Each number is 500 + 40 x the weight over its row's rms, rounded and kept within 0 to 999. Layers, rows and columns count from 0. Numbers have three digits each. The size before them is the row's rms in percent of the matrix's.

# o: layer 8 attention output (transposed), 128x128, rms 0.0745, rows 57-63,120-126, columns 0-127
# v: layer 8 attention value, 64x128, rms 0.06, rows 57-63, columns 0-127
o120 128:532470506515494501440519510466521507605514527490593465478531475519524496463517489550538473471456485453538511419471549552484555507491527493487597468483465513555469451539473477530502536530463436545455498504456528533496498509495474469502486497496574482464423497491522469432535507519492502527497565518506433472484470449572432493430476523588589438533467543512566437423474515481396517481522
v57 103:546544504515497484564506493534483427482553527484539531409541476449514517546485530527472470533486436494404458540528426476480520515496550472596483518479479453539465532495515580476597516489484410453490476398446446504551546547495460484551516477494471457485506533520475470441490518561459524528521517432509472508550546500471461507548479538443483513527453457460481501442561484433537511520546
o57 078:538574459546484557538490513484466506490471505501552530438541493423477463520489519536467438529516433458424469521536499531490525549529484500562454523445486444494454533501495490510567443454545435423519501385447471513564504559518494526495572522444492464503511466551487484405477601530506481499507517486502467495527554505516512495552526494426526575513509418488422460457502533492499500484549
o121 123:498549471518510540553553538526514501524485515492542546452515490437491449533510529524468469535523457452477444515524525532499522515530505494576450515468472427495449536485548496468541451482529424414488501362438527515589495572489464547478522571468534470479511492493499451489444606479530427481504544507488498478568557487537502516497535469456516525559466435492443494422570518513479497484534
v58 104:520426478497508438450538495569484482503555461506447516511451504480566482503519480498449560516499572523381457520521478503488506580498514481519443402507523500522468453483450500545488508523524533474577470442468470506472408582518473489462496517460427551505460517483514503527557558457473469477482482479484503455506517520552533572453506503547448479477526535565476459560506523439414467572536
o58 081:506494491513581490483574535509530542551535482536496472462476498494459529457510420485443504476514520535411436528467478525465568591492463495492491476570530497528486465515487528460426511596487537471572484429483537534485444532505497495473510518455499647477484480462510439512493527439476456475474466494506463506530508560534469517515497510521506470521498590516468418510545525417412499520532
o122 121:471462482475541473451595515511501512543593495506532488442512489469480553508540417505432479521546537542422426514443463505423572559526468521483456474611555539544521463469436486487429540546492539500557506490500513498460457490477482502480519519414470533522524485460539476496495504469478461499500436512510481527517548551490529549481545499565531485559491574507495439524537508434441476564519
v59 096:494554462542502532528457463449478487462458465493491581507528495448580488489542597493548522502444517529418514544581591532438561524526489564463599478492506523489448495483447459511512515432497532565439512549495560533472499556445519505520490528508513478519502558499437559464515456574514487484516492481476433482556530474446519536523481536516584491509430552477511494556525512542534499468502
o59 082:549501475570500520553409515428550490527512454533517563483513454362541459440530561514496470469466511470454522535491527533545511529518553547455573448540513535485418472502484505496493499436531509508431451486506563502455497557539561553465452545536453484476498499491439459562569444506481492452465526456535485510479483492511514481543488563495517515516484571499534531508553459493529601489496
o123 110:535554460534432488506463448408550475494474459531566569511516494392558501494514498502459440504458519381488529553502538504468526540508542525423576458518483494473462488476474459492524508446480520513479498479482554479432473528535515525475520564489511480495536555461450496486537453521450529475491556458530567501470474507402558489506427576495565521550482563488557536531509461527492534516515
v60 090:497530470505437529510506474496562457482511538472451540503457533435458501531541497507417511496505507426457514469540483563502460532396464478550526495495410487504501491522522445473464500482504562453516487458499516544507516500476439444460488564456456581562515471508500515469497465565568545482467521480502436418488409543471517511494553468441540532466550565478484515494462394432522473458547
o60 074:524498502476437502504503500522565434543574576468414573496485553475455475496575531452443512516507538391535522557488507566526511462511479481529511511519385489513482456476556515443485497512434464494556519468477560519480516474470516439572484550461513486566506444432502548464504473547534600502454492538528472482511530516528520507507540515488473492507566524501477508530553447470504458412510
o124 105:513491522460470518509521487522575490534542563435480517489474518473457497478598510403389511539506529443499544571540486535480514510448479470534494495472446468472462475457563524414468533479492451492547484494463567554503511497490531497550507473428472551575474521541452533462484511560481588490460543430568442478482484566561513445505544475478513508564556506459502564526468475494504493468468
v61 101:524467536527533522550447494539435442570535520513517435550545498533421478529519492537494549458367506573510514414483453502461505472461482465497539451546549470501517473526535568469467481508511489481596468466423501485490496532460463490487448536469512560566523496535497439491408467460513536472487506554516457465483490447512488532493496499500515592557465459488532417464434470493476483522511
o61 077:477555475563536462456451511490402480553518578464471467576527508571428503563516509555542528543381464529511482441492528512447570488504467446471489514468492552474539482524515494452499492497466486461545521476451547541528528534541476522483467538507514609505449440505541499499465470440531496454484531521511496530463489528533530487538488485503513576517580428438518458480505459471513484475409
o125 121:469497498513586460516464501498459469585517532535481447511506503553419472558533538557556491508390495502520517465441550485507592495557489442459530457514504473497513444512537519466526512515492482455545504491421458506511500496469451509508432531482515552521427463491492476492515456388511538486496544483526534493496455545638490505501488502490550553488526443494487410493520482529526487435432
v62 101:487491495551382519516506537515498465468476506509592499518570421522534577495532554514489386500489497465455551523507562507502518475485481505602492470509556536527504435459507472522458502531475551465438464461473471537397481521517532532464524503503486510480557462490554504481478549523472489483585549499453484518525493508473496590567501485507523536467473506553481548490525531527524494586400
o62 076:402491461512475461510467484465524474482392499504493523553485452508508550468470536541531468491580520448575562547487518474460516536430502493482524497470500493526460467459509466581512457563493486475516486437466518589483477553503542572492467456499441549500534515479551473445489521554434475490473489522479493555466444611438463495536472394456552516456515500547452493509504513457490482545464
o126 119:444494532516492436501469486490517505474443527576530528533485385476491552500486554525478448502539496450545556595532550413487494539436486509506529461499536554520453464424466451555548498520476477486552471423476476542527486509516528529479465489516432549520522479458532486479472494593452470475462522516493514508507455572443430539543479415464509496468501519566440530442499491465476430548505
v63 091:397550477456463484519572462580537477481546579574480474549501494484523422494489450570452471529488491511490498588546498480520498506496492530503478496490580500489459526458566511545539466510539472508452466520527527468462475454517516449477441450517470516570488505447487542513454454485447545504526466491380495470570563516546473460440477495498545506482513472529548524437522491589478530433480
o63 073:453551551514530539470522475497511524433512512461505479488570547424520498518515460481412522446562546493526472555470510498480443500494568470495495475543599529412494538497496506500498489449505500548497463524515520494495553497482467387439464524562464456534486468579483485504507464475507503451474481568475483492564473496513476477423511487494517579515567487646476508482542504565497434497466